Part of a small language model's weights: 11 layers, no biases in attention or MLP.
Each number is 128 + 24 x the weight over its row's rms, rounded and kept within 0 to 255. Layers, rows and columns count from 0. Numbers have three digits each. The size before them is the row's rms in percent of the matrix's.

# layer 8 MLP down (transposed), 1536x192, rms 0.142, rows 1430-1466, columns 0-191
079:149143128092134114124094114089132097152148137104116158154160150134148141131161149093125172149108107141149130117107143092134129140141155123127205144142087134154127124153112154134125136094127145146162171083115151142145155125132127143130150089167138138155147146129100101112113129096105116133126106095143018107099121134152117090122134119144147114142128150083145141143133122090161183165173113127132119141124146131140134115101120111118095116143143157099106134154147158126153136111075115135107125116122144133132113149157107164154154139127140116084119149153155108174154093171082136144
098:098134141110109126141154121106135120098111081141151148114137126110125102111089163127101117078125140136107145146139128133159115162147124126131115131094101131088098144144108217111135112146102120131149129151136152117096115129122166173130123153127138126148142109104123119126111155121152161136134133102177173168116111121148150135138118157135134136119185142127121115102144093141135126100142159106092120123128136097164163123167167140120146122094146134138128103134115130113102085119137132097170115096140155190082108131130076172099181125169079139145091159133143166150117076110145103124
072:112153123103069119134072142137137109119127156105136175200127123124106154169142150108161143122116135101161122113091143121148128118131155121108138151116103099112104154155128156161168122092106151158142129133138126107159123141118127152128129137144148116181160117153173145102140114102122112156106145161115066134160138121123119158101105043148161149089110164105147119098162151130159182126157124133124133147160157131170110094113116125114102119144142166122117142159157095113129108138076124112099120121116105114133153116155145132162135105121161118125109168128123117104152101147146139142
090:127128150114143126090108098122119116099142135150141135127095198120144143107161129136126117133131145109108083183126182122169154156114142142114097118082097117129166174137161106153119138107138108106144113145164125165077130088160099128138116137107135097121155144116134098109101130116113122093100160136128141158132144110083143150142144103158150165153175148145145138128071142114140094086127118163124133113121139085106131121132126110128099108122120165088111129128116144130092176118174105100137124122164135128145133110145093066121132125142117125124188142116143113082161167136095127147
107:160140108149116142197146121112136121095095158101113098104138116115127131130151171139093154097096156121121158200120119125128081161156103092127112107178126125145160106141123154112158111157112087183131113128151195137110115137178149132172152103125163122123156106157141156159144093143110116102133116118118103149141107112112111131136129158146100111134139166127160141135134105131100140138094148089126139139192168138134104108137138146173085118116132124146143134127144129130154120102131138150130121145125160099117141146149124149144135153129120101143127107127169094088128151082176134095
126:110151137138108136135127132154136067090101139144132117194149117129122138158113107138129115150141090135093153105140162100115155098122142131134124114106123093120131163116128144132127120151141155100083152111177107162188071095113137133134149129148122126093110141124148110141098103148159126124150124133066035128140156148140128119148146131078141169158116140126154130092135125137139112128127177142164109122114138109093158088125143148120139128082121153165113138136162170133088123118107128132149133112124114124132125124113133096160113103144086120130144077078094163115138162130102118117
116:133113165155139073165101155165153121165109096152123093167138141134146148139142114119180095152145094109151130166103158099132158130149149140154128131117112159110163103113084127083093144137169147136106157168086112109129128117106113128135122091131123125125160144129119132060162067145125139127109131136145106126125133117102081102116127166158125150124127095113114116129135135119129133108130093087208135120112163151117124157096149130108148092132134154121117123124104126113157125144122107145117129138106134168171121107093102074115136155105104125146128111139137141160168132071158132125
102:137145131131118087165130164112128126146136145119152137079138144124152154144109165101137097094141110164104124117116141152119163133112152162126180136115147154160099148112155146133157151153135127101132103105122149131127089103127146161112149172112146137106105142132090152094113114150123138106119078152147055117141106142148096074113089103134161143141121149111170103147140120173093118105110120121111124139123144117078085105148113112165144125090097148134128133089157121084156140144154131136128133094127139125090139125087144200117155140112117149057116110112111134129109112149098148122
102:104133133118139096143114137151157154101121133091136112104130175124122120132181151107150085108162099120124103132168108129163137134133153136115088107095119122129160119131140144126100112141138086125165131159145146164153146129138159147137105117153120095162129090122137161083165159137104150154097114147152165107131132105137109169097123204159140089120139138105149122120135092174103135122097130103055156148157128130176102109122153128156152130119169075084172111115116120131134165101139089126152106121111148147126119182148148137127136137148144155099116111124133130132127119106087127110
112:153104174163122121173172112165097119105154110120115136146119142127107114179181138092125120109123127136108166150133097101112136193101125142142145125088106138146105090131078147126114098114121099094097130107168136134114129112100132126119130080101171142147095123126151146143182098176114128128118142145125174103119128148182122119101145138150157139132147128118112107144131131117090144132128094151163091099129170123079107130161133142164148131133111103105145108117131152124132096154138150148136141158114143091100131106147134161142135101132176137152100162054127120143153104132139115132
101:160109098145128122159121120125097140129096149100135101136133158123078143121122132123149165106137134123131129186099134083139090128172134172179131117126108112139131139151178082117184120118155117119111124135091149138123144129095122063096130105158154109100124136129113101134155108138119112103098111140194097141150118123155128125159123142077116112120148149128123087137115132150141109107161130136142143123134138152117147153115155141149120143098183130088159121167088176100137163118106114134113117101144130138160099169157141137114131121110074125111107143140123158156118174089139079144
126:125121137101133119156109120127123123124133141126093149126093120136117157144104127063093073134127115112113179143105125139115124144119148153145116133143150103133137140085097179084180136099106125134122155146129135142185127173145141084083140148116127112135130139105068117109183093111101125189124100115110124175109154127136113139112125153107161103117133106125100146127109121135135136092160133129132105143152155161143127127148149108160114147140169127110129128109098110185157103181101131118104074141172149094140125117123121118131134162103123103132141114114116105098140156081140099076
101:146103142158096118101112120106159124100144117139120118083130155098168096139108132166149127124168148119167154101121059180126117125140102122134139077151098133132134128125095082152098128126124127128185125128136075149134155122136129173094147139123128090140144115155165138168139119128151105105168111119126121119148170126078126095096162140084103145104146144115137114135083147126113129113124137140116078124110154107134143197116117132107103111159131102130109121089133132154128127094117141135091151170162140138101120120138122106135153150084080135130092147099110129161151145121159170129
093:151141145151138180141173123118152121134139102128128141144115125152073147133120102157127135140159134137101133131089128111132105135104127137146108136098130173147114074102105137072093136096124129116098152149161129128110161136124121087101129088108126108139127140156139141193124125096167113131103140186152118151133086153160115145096130118076143093138133106126131115100127159092140123154118069131119179163127144116114149152137120137178172122154133138134155149093129110142079136153123139164119157128127140095136135110141140123103179121117124115131154094138136085129085150158195133126
107:114169121175132115117102127103163155106127128115151098188097131140127135142098167155124128092153126171146148143124106154150132151116105160149149087151103134135150134141112154121097100127166097116102131121129134149065145118094120096132172096097108134161139107122143136118120149113145123015144109114113115152109124115095133132147120155111115115126174097144140145085165121091140109127117121140123125110138124134144135111139166145117113103108157100095149144120118097150134124107096136095076126138064104106121168122128121086128115114131102123155084099146155131169141129121138100133
104:111138118135131111139078134126162089158091114129146137172132140141134118136128085114122137132148159133142109122141173061142106113153107144125153109117107120122123143132198133054123119126166122193101138186146124166145124147135163110127128136147118157077129119138092131117179138124108142117152148123109149143151105138128149111152129147127083123118097141124142112157142142106200133141183105104137125158093115140152106135131111119092139101105133144140136137114138139141134139160115122111137081104174130149145146084145129147141171150108076150137116096099142128170166146147128114145
091:143167116159139101092147131133141087166156135185170132128114113126167110132072135148142094139121154125094153104157133149095095141142118132117060124112179142099092153123127124103106111131089148156091152143125131133154121113158110109133090153106150102116162119146117138170135107131100129168092139147122183115147113107119092141109123133095113160154150154107130160141110107150108135112120098112141109129122101116161118090087103124117148140133093102113137149126134137109124095208166175123107142123137158126151137168131112132116129117150144148141115154122140114122122152083148143075
110:116146131149142161133147122128169132142130086134078130037121147127117164068134129099168097167122128145089124114155152140145117121168095084121135128086160170113125120132150146114107109149142103156105131152126102133103120099157121145135090162126123157106111153147129143186176073160095124145112134156108132125094172140106115144097182102166120100156131100173110132146120097095152099103120127133164110102107126127141112146150133123147159132132124135098137130145128111125130137140125125160131152124122143137153133137099195134127110108086148127143090141148125146108130125112103161129
107:131110096092089108125151186125075111135119169124087133123141100151137114133099138130131100126141139141134141138141098122150128081125143132191165137156136130172123095177164123150162071107130161124190172111117145120137139145110124124137147216123127135134126132129128148099121124122163136134130140104147131140115133162139125141110142126117142110098139126120114118122099132112172116161109154182102098171138135186135124132109131157116119117131126172186110116125136156109134117097122143113114162138122110116099170153107134150173121144106104165125101114139139122100104158125173152092
102:125173138137159096147119118154121092156105102130115134116125163180116092152137127144082089113134115160120159160138095142156137149127107098153131132143149085176119134158166081142145136136140103129129103186130085136173101140128149129138120120136106099121156114109167167130089115153151157116137142142144180117113078095150126145109150161159129134095141117098148102129153149142120121139142119154124145107201167152171151093135112148164107135201107144139116119144125120157101142136091100134129106132118129119126175153131169144151168120134164127113103147122143117133144126141120122148
090:107160098120120116178125118073126151140131121119152165159136129125117115120124173092090136131140164123153136123135128101093147106130148115120122181137129140189118153119152193154133081141142147130134134112113126085110173131118149122160128160142112113080093133150127115150120144111174157126117140133082162128101111107111132070140100139172144137149149143110098126134122117130130054124092191160117116135145111136145143148156165152094107129124125184099128123105115133118122080103123079175114117150125176129162147129102105113133106110111129099157130125144131108140150117129137125137
093:140125138099116161115081128099176112126124156117096143060157127117156134098139118137152134101125134118142148126118124126106137133161134122124143095131139124122160124112106121097127139125117148138115167125148113186103205181118089114104156115138067097139119116154100128152079110130129147140140156129129113156141138094111140100125109150122106122159121096142130134127200099117118116180150154113110163153108127107128118112124103143119094150124098142164111108140122138139132117175116111118085140142134164164130121154100177110123160171067139184145151126147156154139125101149145153144
105:129155131136163110114089087084090103140128122142122132163147106099105154140133134105116131153181123083127135144154149159120111130139151083176139152120151127106117128090129119121108158143162126124137166167089146171134146151125152095095123116142143157143140102105128131126101169128116108064135102120103166115139155147121134119104141136103150137059123109157110131086126145069133126092143155137143094144155179137107104129153111127136098085156160098165133165157083141088113122118139122126111158126099090138112139152146116131110105132164098155126123119119107160162122112110168137107
100:154122126150124126089135165139127123112147129108121134152131142120140142098187121128153106171109137128086160143098104173083140153149087125153131100167093079133101152085120112114137143132119130080114134147107112157159147105104135146173141133144152115111127130118097151129142142145102088161171131124144179123158111130088118108120084108073104092132164154095162181138127155165164105124134081127148123124146156132132150126145134112132159167121143099140134145092147126118117125109101073172128124155115115160107114110153156114125100130100091122112106094114146103135136086105161115111
091:157132128186163152118112175104130116158149119161112107123112101122130114097129167129138122183117134124107155096145112123138114131168158148131130088125177113135124117109141166128121149101113112138134130155189125129152113154144164117151115163128083085129107146139118120115103122117138126172103091178102150115122134187110122107116164102125121107145164078130104106150130126112131087090116097106131165142119067109103174095124170122116129158111086127088108115156139166132153118145119111127080139141124130127156136143110103124086129141106140145162162163108142165102168139144133120132
110:134087124072089112167126116140152122132129163112131162133163114124119099111112121091141152093101143130116147131151093152152128141156098139186103098138148118151162090167148125128163125143152112170120168159156088113094120136148120149131127135134133060134133162110116113099102092141101143141134108107139126132176115100148098130126151163140134086117111145136123118119115089142091081131123128148101090187113138172145050134119094133145085116180126116125121104151143124118122115095140140108112098142167120145117126110121150144131121156126156109125112128155130137105107149128189113143
085:097117100146118107102140146144097077125139113119125132142120109142126094121117100144187120106148117093136161136120180119120097121118150134147110128127122164145177157155130152101119135123147121121132130142180102159105120124096146096134130099123124124100112104124129107120128121131150091147157165092115166139098177127165150108143114170120170099084153119095123093138162109104152156118108163128164178105131130082073126149141161102129131136086129132165091107117123151129111145126148114075147163135153203132147116123092154112124125111108115137148080142133129138135139087129172097131
102:101121168107114132126129140166165135168125111119156136169152139160187136097150152166132084109121112132119083151140130176106112137133117121095133117125141124162167117115168146140179121116119127188212120133133116123127148130110137085137102085148130083128150131127114140127134090170104101121175112095107106078141113127154095141124085159117176147181138143117140143140099139112140114118135148127117122122123119126101103156144135101134138156101108134154146185114091089105137162143152125136166114114139124123151118168120148142111097109128102146131117111141111139126160093098157106142
065:126160143133159113122130135135113118094131131163150122101126120148115098130113115136151129098090160133151077117169156146126119132100117103138079163102140160122080101075105136099119143144146121129136139188166134071111131110099172141122126149120118129111093116116136163120122143135129153146130148119143245131129095099102157121121082135081136123095060101107141133140120134149127092111120161125147129118088132094122085118122129115127156149099127123110133134112115144132098141164143104140093127140135097132144106107128140104124125117190141159113135107117115176108110108155109124141
114:141149104147135137068154142119172115142120122142120103138130135118073094106171136124143115149166097116110077110118125167132165096142105100085117104113157141095146112140158118122146114125094129104098133086158106102111126150094093161092130110101133145150138112145122071125130127166115135095140129168140115150154172109118128153125140120143142143130144146147118133109146089126120153125113138150118115137087157141109135153159105150167129122126110113129152123119094066148121133105150104143128144140062128130170133133181110101147127108129108151131151065168079126126187115127149163146
073:101122130149117119130157161103135131154147154062137146131130142136143165152139104142131136124138143090126152115126129177073119131147162134125136116121124150166094151139121117109129112126147169160156146097093139120161127147153112137083159100096147179155108138159094119093078079130133079139129099112118103142110127150165117117080091107091147116106091126079165163188113184115142142121118125099109111101159137158116144109126156111120111121124148172169115152113128154160144086141126102114139126145105083103131154107080118137158132106122099142143116106123120140128142111103113128144
101:163149177123124170095132116132158136134111094090135155179123151129173157118167138108154112075137132109112132152100133139137097122140147106149150110169108111128146079085141117106083082151138121146158152070109145111132110117120080073146144135158127133100105133144123110081175129125105148134135120124140137084127106125113091157123127130131136156124107155126124164140088091167104087152106115124097127118123135153166140147119130133151112148163097166099154095119128127089177136108166132138127120115111100175156135169129122143090154141123119125182132134124141116106142136108126152112
101:138101096133134143172128126140096119129140132145131114105147122128131134148154126091107138103146122133071110097177134126147125133116112106115147182124107152110105130092110122119055139141110140132109067133169092124180109183194114162164135155166151167105125125152130148141133138122142106122116132156180180152138113176098122118143132119143114118142155123121126130155103113159132142105089128162154134099146189117127160142101131122110168175109131091122141135098130131123090061117117138165129114125141124139134145152128124147151168118141121114131140156152123121123127099143098119174
109:117156058107117123137138136129103122116152183149095127174095144125137078123125144122123110107167142125105123115123162168127148109162155084131159127125123157084117121116162153115163116152181127095111149103143131108141127128125135154173098178136126130134142101156121138085100158128146153142085107143136128135126155097109120171112134096125111129102144130117164146138097104097142117141136119188185126145163121101148092143137154083138146145149153097146117124131153122119098141143161130138112088104141156147098156075170140138126115097160120096103140154102116108121095147130153143090
086:132151134115108110114112142133123129139157110128107131112180098147090148130154120087138104154102167146136130149115160140154110158097182120132161146159095121136128121110075119118094159109142165161132137131144151112163136104167120134098149121134129160190106177170117133140109102134119120112156113142130226118072134151124128115089137093136119121119108145116177111136162158130129132127101143098074121139085112134129122113099103097130092133157114132110121120129117132115125147164136104115150105124097130141130124101183119100137137153168154114117094160123160117111141096178139149143
103:077147123107141157158104147116120114105127076106128132121167125134100114165116091118079128142150118106110109130154123156144112139093121126132141129108122097107118153107118158135114122160114139164134157172110138151144138113096136082093116132135183119114127183131134129157116152117135135138138183096171096083081133166150162108111111144100174126151132167111113117166071127135138143112118132118123115110127100158140157092095110130132104166146096190144158125107121164152110100110160115096154149107140121166146120116140106113133153158087140170111107115146171125110141093150114130147
094:180133131137125122174149126142136109090114092178096116136119106099123152137134088108089119144161117092136131113081122112119127097126149153135152141154125117139132196124153129103090135116114144137154126117122143141128125134133135130123106110146099127151119124163139144103144136127100093114145150116150141123169132166121104130156143189134145161155086143130168122160128144165184137087170111115124100167139203141139098109150150140102117122084140095112127148138093107123131083135108085094123099147144122134087133108153117129053129125105109159086130142114174129149117130126149148148
# layer 8 MLP up, 1536x192, rms 0.141, rows 1431-1466, columns 0-191
089:147121166179153087130139152124095137145100142110134123155133160133139177124114110105161161156098162098149108112142110165129127152093114146156107168126117119131123156099127135142130086139118152134159135144115147107129120120096064113134122128102183139133116162121144139163153149174123142131158151152141107119102116146120087139163116130138121090136161129135157137170107115135150155119115157156138142132109159092137103144134086149126155139100105122111163142127107158131145107134093154136057113168158118119137151139120157053145125167144119094174148121165169121117138109092127118168
075:105084144117137116143148072093137121115111165119075113128129115117129096108102125133108081155121148151117147150104121170124133134174115131126116124084128174078122149127108118071123081176141140096148105136101115144127124116132122141144136118140098127084096133083087073162138127132139126112137122142122117130187121126176128153121125173135130136128101086121137129116049147115145122112109097141146134099118092133150092105138121123169115176120109124123076128069100120141118126157135163120124145148130127123111127121109144117168130088100098143140154101130153104147114104145088127113
094:111116100128118120139161164133124153127144102116119147134102079146115110121104126154166139132119140179113144109105098137165160119055154136127178103131154148129100109124088141138172122149109135109131129139099149106148161105129162138135115126181096131069103114137162157153162139135141131143170108105141116097130107142139148137112107140096102118084091121141165137138138117124100123147120151087143157173169093176143102133126101140117125151112132131170109124141146111112184138124095167155127090144156114143129137127118178145128087149119134158111133101071105134121108112128091081140
107:120126105147155065123119118118142166153139131111088153138175122112131125128106115126123153141089129153141093129091176170140104125153114146131106114116136103098171106137112170139198141090134163096126161130163169108118160114100139162099110117117105127156118088118162145158104087134130122132099161137123105115114157122159133101109145136109119096121135118147095126063145168105126132146123133113124145164148139133111141124135133114117094100166127106194094161128127079112109109095114134131109106161152138128128170118130146150145126139184120128123135135073107149173119131172113124124
098:136138130113100121131096100140113134116106166110150097147128150144084117128096155141153137151152145136138091140123159115107166057104125183138169066102129126142138136088092123120126159149119142135115118107121095147153128124116144141148104149158103140097075150111132111128137119176145162068121113113138095099150131158115129131144126142143117122138191133171161119147069162157114106086112134119133110153150146111134133131137089104194126130131152101161131115106181116135110109135139140163095164133122124108157157117102113176145151141145132126158160112119161136096118110147122107142
109:172144124113097180120136172153168159092130104085127129145148147158086131115132132098119139174125096160168119159137131139162151122119148123142136099126110133122140142161134155100152110131188138087129138164139107121112096105117115102119109179144138120126115131127094110147150101076114197131131161078147109093159117119119111149136129145135112124084108121142098129124082173162122137128084134125144110138163126130136123117144114132152132124130095084103122138093107088105194119128138162121143122164106142141127097114071140138121135118089157084162139124099115158126122110114138138119
099:156150131122112162167162087108119155129142136134184125124091143154167156119151080112139089135092160099113111092097114141153094153102117097138129124135112072111125112123118076158158129135103132113123122118131105146100118123117118108157123100126125134148102182137110132111162110112132145146149125152092092144097158115083100150113160165123109142082095124099111155147117150165131154117110174144119121118116138129158117130086134102150127097158106086123125076116134107139124141150080142111097149153153116177115093090150136110149140107144137135111171105120127091136165134156092116162
102:120113149115139153110122118140089116141153112176178152150168177149144123119121113099098143100151103116163121138132135126136150122135106130117139130133122132083173125112130149105164141106123149146068068112134107135121135139122086157134141137135106125151144078120138138178132131091125125116202165136148117155101104126093136152142130099126128137156165121108148154151136088096152128113148171094175090138144149135087169110135127121135117113151116112164089119130131120138120093106123127084142150139120092107115107129133123118104084144180089135100146094103102106103088118095142156164
109:153092133151094090099093150158128179116142147132152171142118154137113133134148122091146147095137142109135082158064120136117138156177150138148123158142124095097146142104101147107171117162186107151109132103153109117165128142098134173108113131139147178129123125110157103136140142151128124130104117127092101136103109132119102158196170124114128108135108135103171146155116156134130160132126137120102130132139079163138189115149139174106145148110153111133140141090151110153085175134094146104128138115118110143135151139150139097137103118131100127156146149154151116122136159165133143159
105:163117117141117099125114155138147129124137126156128104151154142103136109090106105146105167106189123097086109123148101149125126141116102132133105129140138161132101111098176157167160135118149114175122117161116114105139148159153075155124123107193138139117158088137160128150113092106119129110151186114070118078142087105144109171136143133103144139121130105111182100130148104075110127101117122108150111144128107154119129118129112151134118110153088098122127129116147145093084139142113121106083133134107103154160138108106096116130156126132138073159126166134128134112125122134130177086
116:150105137157150125105119125111174160116113126116126124162155087134117136116089154118141134116099095139152073163125145093169154117150125111089130126142106095128164121091083183116120141160139191081128106099102147126101116115130159119121111126129112184124072120110160127124132114138104119112144127104138108123173131131130121108107161154123144092152128072164117130092101138146143138112108156129124105146170159137127110138115124154151070125137178098108128140086106116147158132116105150115147157111155126123119102089099114091127102105106108107153160101131128153102155105105086102115
107:102104152120124191136155078120114117108122146163103100132126101135090126080118153100102191102166138117125150121102169130108151120109125124071122080148114143098121072143124143115165137115116135163103119123133139130151133170121116118111135163115128115126126115117105131106142133096106118143085157126091115110114131119132161153164125115087106089134149128168138128143092125107164118090158110134174134129157134103136138084136154141191143147134124121183143136124169093147149142171096118084139127127095120127134109113060128141133109108102132128126157095096116130089137136108120109121
097:116174141087160124131162089110056142107175122167168101164078065104099118084112114113140147149088141123084068120117118149118130102133126139121153111141126136115130105138090146153136116139129151133116107128145127136109132131099137120096140145133152141095129124113118140107143133152107121130167146165101128110133144070145102130100144167099132107115131136121149153118136141145155113076140140079154147090143098116089147160109132138152141123116079112125103099093142154128134100133125134133139143096142140128079078150125121159161136124093160122163112126148143108139090094122154171124
110:144091161128162129140127107122125125153124094132131130119147190154072127078130106116086160172091095101113087117112135145135080141120129109164102126116124071154119102116115132116119102124150177135126122162132161100135132123134120145113107141100171105161113132111121146128073121118098143122132175106144105085169168128136152117114101118130125112127165073147139146093105126093126148096125156102132117117145169128096148103096171130113068100161113100175133105115125136102114139146116119152118110153154144128130170108113104108128127147148131106106127145089163154088125134131105118160
108:140103169106148162107145137167130122162065159121154123143131139164125151118090154106103125131139099114112107168095156155122131078145149169127099130124139132124138116167104085106105130158144126144134101184139142126130112135131131138149136116104162116110147111113115109148131125177099102108092145143132108094117135125137146106155086104144138143153156108133116121108124149116093109151128115081074130114100149158131139125149123168119120112101094113146097145082210089129173127151118143151083151121126123099172117131138136116121124166167099110138130133141155109166080083121129101127
097:107069105075126155142102105135132170077114115110110126135149132151088139128176101109110140089157104126147101144075129111178152126116104134092180125151096116154167107111118147134152140115141117112136087116142122122125157146092152145127145118147111146163096120116113105107140159125143145118177137100129118126126148119133159150152114127159113122120103110141128110109130155127132144134136150152125145152153134144100119159163107125126103094106139148139098104140137116162117162076103138157117092136124085109131091065099151133189140118118084105104103087129135149136130090174105108174
100:086085139087138174152132153134110135115158132118143094137099102103105155171125123154106118091066086128139125137153137108141133091125139133099131094103124098094153126140108108127141093131125150119136093115206086120175161134158127141103115117113148133128112129146156154134131111130131159108126144142170095091136141130163147124137098110117137118138069090104132131148134105142142133139163113141092126149165112144158133147131144087096102129145151139160089094094155099120142128116100127147136142174157135187108111096145123151165154127103156135134128107145100184123157122102089129140
106:094120120092153122163062123108135116089160137135092100119123159076144100126120118160145140140151198107117103174109164121127107125136079094140158105081132143138131109129087178101141106142098143110107150136134117125168149128101102114128154148092134141152131092139130110131114116119135123126084144100135102085137135101133136157129072134106123179159170127138125117063115146120138123136131136117133096121156079125136117123110094157139069124146127131124094094090130118141135116157096131101109132157132121123098126088144122109143137085157112092125131121126114130094125121168092114151
100:144137119123172136140125151105150160116131098117108111141149105164133130149157143105153146158099146127133104143145183158114118115129105154111123059086127128157087136134117114131161111153139095154119127125143162123141150150102162094143106146109134120126096126143124160128151104163199125118120135126167111138105131169133132119131135118116136156075160139184198195142103142120091123150113143139133161197128115114135102109090131145136107096103106158112147119119139100153139141125105132106141113107125144148158110147107111084126049120149125119123146126138127169131122168124118114111
090:153108160102090132109116133139098170114102134114171117162132108115133183121098096092148125131091149116142126153177142137123100135144143146141095152142172145098156114086137105141087101124100129109121124136123145120093139157109109143159124137143139139145154116125114115134182112134123123163162110142138121118181110090125147157184111103125135128120123107093118167176097130145125164133122157164108147128122093116120139106139141183119093125113121089101086111082111111135186099149138126170131107138177144151106127089132132104107130170156141107172132127096126103137102138109134153174
091:189111109131130124126109141094162134111082141126126110136144143148094164128074109173125124157125147134094140171104171120107113083111114132123087158086142130149146125128108138123121131170122116128146148102147150143119111152147122144131131129172096159095106129114146135139144142110121158166088117163155108111129134131094146123140124140094176151085076113092135114124115158159162153069151150096135160118100124153140096164145108134200117099134138102157101104101114108138126127172102141115139121119131106132110111099124135135155150158101100091141108137109132139083148085171108127105
104:126143186147114153131179130146099108128155126115125076163118163123150116107162093097120176097113133126107098157116144135122150137103123128171152130139137132144073102116117132116096120169093096112111121180172150117154148129099092109162124135129142127135154105135114134182146121108136107171109159135144116112133144093103155127150120114134122143076148118125203127084137090141125150118109109145136156135122117107142149101130130144136134129151072138141095131135122115127140108150080103117102117161135163125196139134098123093165144132097154160149136152112108127129102138118171142168
100:121084142147129164131131142125144121121123129141121083134134122136121128093114140140101098124112139117126134113160134156170142136163101144115159118119138110154129100183161144127126128161121097126117100089100123110133123154120090158116077170117145151137129104103090129158150122093168166145136117104120111120194135119148151120095137172150121112140114139127155104134127151108118172064093105153122105129152140104140136116115123189106075101099095122141074123130132141123136112125095127150088111123131117109140137097111114121206156165153103164076128146131102163122126083115086119139
098:139125125129097181096154114146181163122140152127117106125145134136081138136156076141121150129140135110193123176104149128114127119116125149095102135159145109136067131113070159122116135123157128121126147092118127134133125121126150121124116126123117139146093120091174123129119120154126136148137185106134107120131142116117114148129123130109095142080110117148098102128125143107172157087113120169098130166146157110169148140117086166156086136147159128144120046101172110150099097124100138163131151129140108072120112138133098078121124107133127112125116147118095160112111104147104143107
110:129128145096111145109082101119144147150104090124142119133130166138098131095124115119137165153152105131133142082127106151101141120080099132152118087176149119152086101096138142114144113131110149126116165103108160129106113108130119131113135126131173160097137107137134114115183136118183172144125129104147095135126101097078124114100189165119071171168096113092138119127112118150152140108077149123148150171126157120136157102163103151133149090112067145098121123111149138138158126139126139154121123134093167064125118131117091116102143154128147132117106142137140135115123093131104141137
083:147113135121143153099118082098123096157114127159155124150105106088140178163127138128089132117107147128099118158141067119173153113097125100133093163114145145144162143171104131138086115122122109083117099136117157130137104095154159179153117122114129130106098095124132108155107100140077149119146143146089126119152129097107122119118177140145152140136108129091143138158116130133127139141107132102115068111118117067099131160132088131136104121138131114162115086086100134139140141134144149163123166105164125102161089131109139140120134120113173177149167116116163114139100103145106098124
107:127164131120146128173159162122099147139147135100110085151153116134148179090125118120137113144147189112145141118134145140157148164112139128099111136102177108088142097154110128106103130132089163143129086119196137128189132156149136120154132132152128156147093122136117132117118113152151144124185141137133117147106122097107092141121110137127096114115132156121128134150127111106080116133163119146130156120147085110165131140121108127104145145113139113128112115121167159140130100196147134148124164141153120103160101122141118144171110142105192159144154099120143105135139112122065081094
076:135118104116103108137105109143140141131130130159147098140168161094119161126139117066117129166124128146138173144124143166152146121112120142120183136098072120131111104097123139118112099165155133137125100113107183151152130117174115148091143173132131167124141140152127128132148114152078126074104145120099139138152120119120119111087116157134107117130200131169112133115130130144092149096126097117110107101170106124112132149128110150137084132121092078109106136104128091146142153157117136133112121107147099112105165131121120128120113161119164130104208112145155107114133135087146152087
115:115152164151128166086145148091125126154112185112153082154086127089102121156145108129072131156091138131074114092128138141131100139168100139133166112145120115108159156133109150124153103159154129074104119135126175121131148142137117137129107111145120109065134132127101133149176166146156084054117165110125111110135167113166087121126111128088137130127105103133170127097123148103144096097112143131139145129128127148133155114134109144158109112088111108136097127119128110122112174143120163082141133092116133123142117124111120102121106123134091118100114126113109085167120121138135135104
077:155124134135179116158136128177161152086150111110145148134140130112109108120118146125122160145126129142121100116131136122162087136088094154104158111129138079147152082118136110149121156109107100140123103126126105116085085076152152143093133135108089141139148157129152148108174173097135172141159142119130117127104113140085129128150156141161112160143128107143118141098154093145128104109112140181131100134118130146082135098114124126143200076115132148117120149144179116143089164136129134168126121100132123076158146151123101125124129130168103115085180128156126136155138109117135129097
102:137120137140148075095196136154149142099147122092070156158184178129082133122135134094156106107119120139144096166129130131157111116139103150138127102163147161124134125089128163113119119132151123089095138154106120121163147159116162138137162114149105117129106126184175125139128131105179114127141134126127115123114128125106106137139155120139115156147111137115132158149105147151072163129132156140120157130140080104091142116117120143182163145142083127115135131137144111140062158112087125124141179160122095116138146125107137177126116116145136071132111134112100130122135150157121148118
097:138119131120169127156155158156134163135078134102155162136136119171075108123134123113126127109148103140139130121120173132123172109155075119115167093147145087157152096132104141110093142099126141138100155108100140137119139094071133148118127181111162140135108096084138132124141117117122104082125125152118108096129134126134128114147167099137138154162144103105139150144127092132114134107115130096153143149198091140107125125130143145123107113120113145152127159135194123146109149129146143108154127121076147091105094106116137132144075151182148152148131128099123176099155144157134167142
104:144100151142110125159101103087149117155115103121129155127161102140065170101120139132143166148100126124154133162111126162110142159110132128145128112134100131148105103147113128128152142160167125130146160202138110122133114072134129119132137184110146115128075120109105149119179116157139144137161148109117101120134107113134133095120172171141114095134115129142108086166113134127087156158138105103091106133196135153138144132133120102131150111132129159149111122102168131118178104148120135152108118137135102118129123146092095124142151189143114123155148107151118157149133055115124102126
074:113147114133131126126127112124118098135147144133144140129088170154138134141072130064112119131117137143134119133140150144138117118153113110061119116102145135084131111163127149108133082155134118111125070112128133134111113128126137172127075118126083100119109094099121116127173123116100130141122134129160119118165079113129079107131150186099098119146125078129120164129117155091142093138093135126125120101147128130123135115168151124123131132131117176152117171125141106141120120101121149140120149125118143114099123105141158152154121132143127139165166040156148102151067116120088089078
107:161155095137112197141101136132110146127120125141143102155169143112113114159142159112116151099113170128048159148098145110112119126129094142134134114146091133161097128115117107111134099123140115119123147116133138096146131085119161153152097142133154163145142168137132157144128109156144120140140179126131113079130143116106127123118141134145129183107151110139137141142112098169135142093108140096125100185125140115153109119101098099195133113104130124140101075156158112136086079162115133139138096143170137115161132155124125128140126120121168101135113137066128147118127086172133145150
094:218146138083150141124125147142116142120121139138133121167148126144108146126141179156151141126125148115116144092145165129139082157095103178117115150085172123113104144122109175099170143145141107118066093100140078103097119118092137106180135115163125150107126125173133072159123131140151121104158125149109116132164118113152131142136128106155109094102104120130153172136139140122141185119141163115129147119198121139103129116109127147176130118150086128135123113114116131108137114105124127120128127131112104138157114144129074170127109158108149120131119128147143109128129133167112130095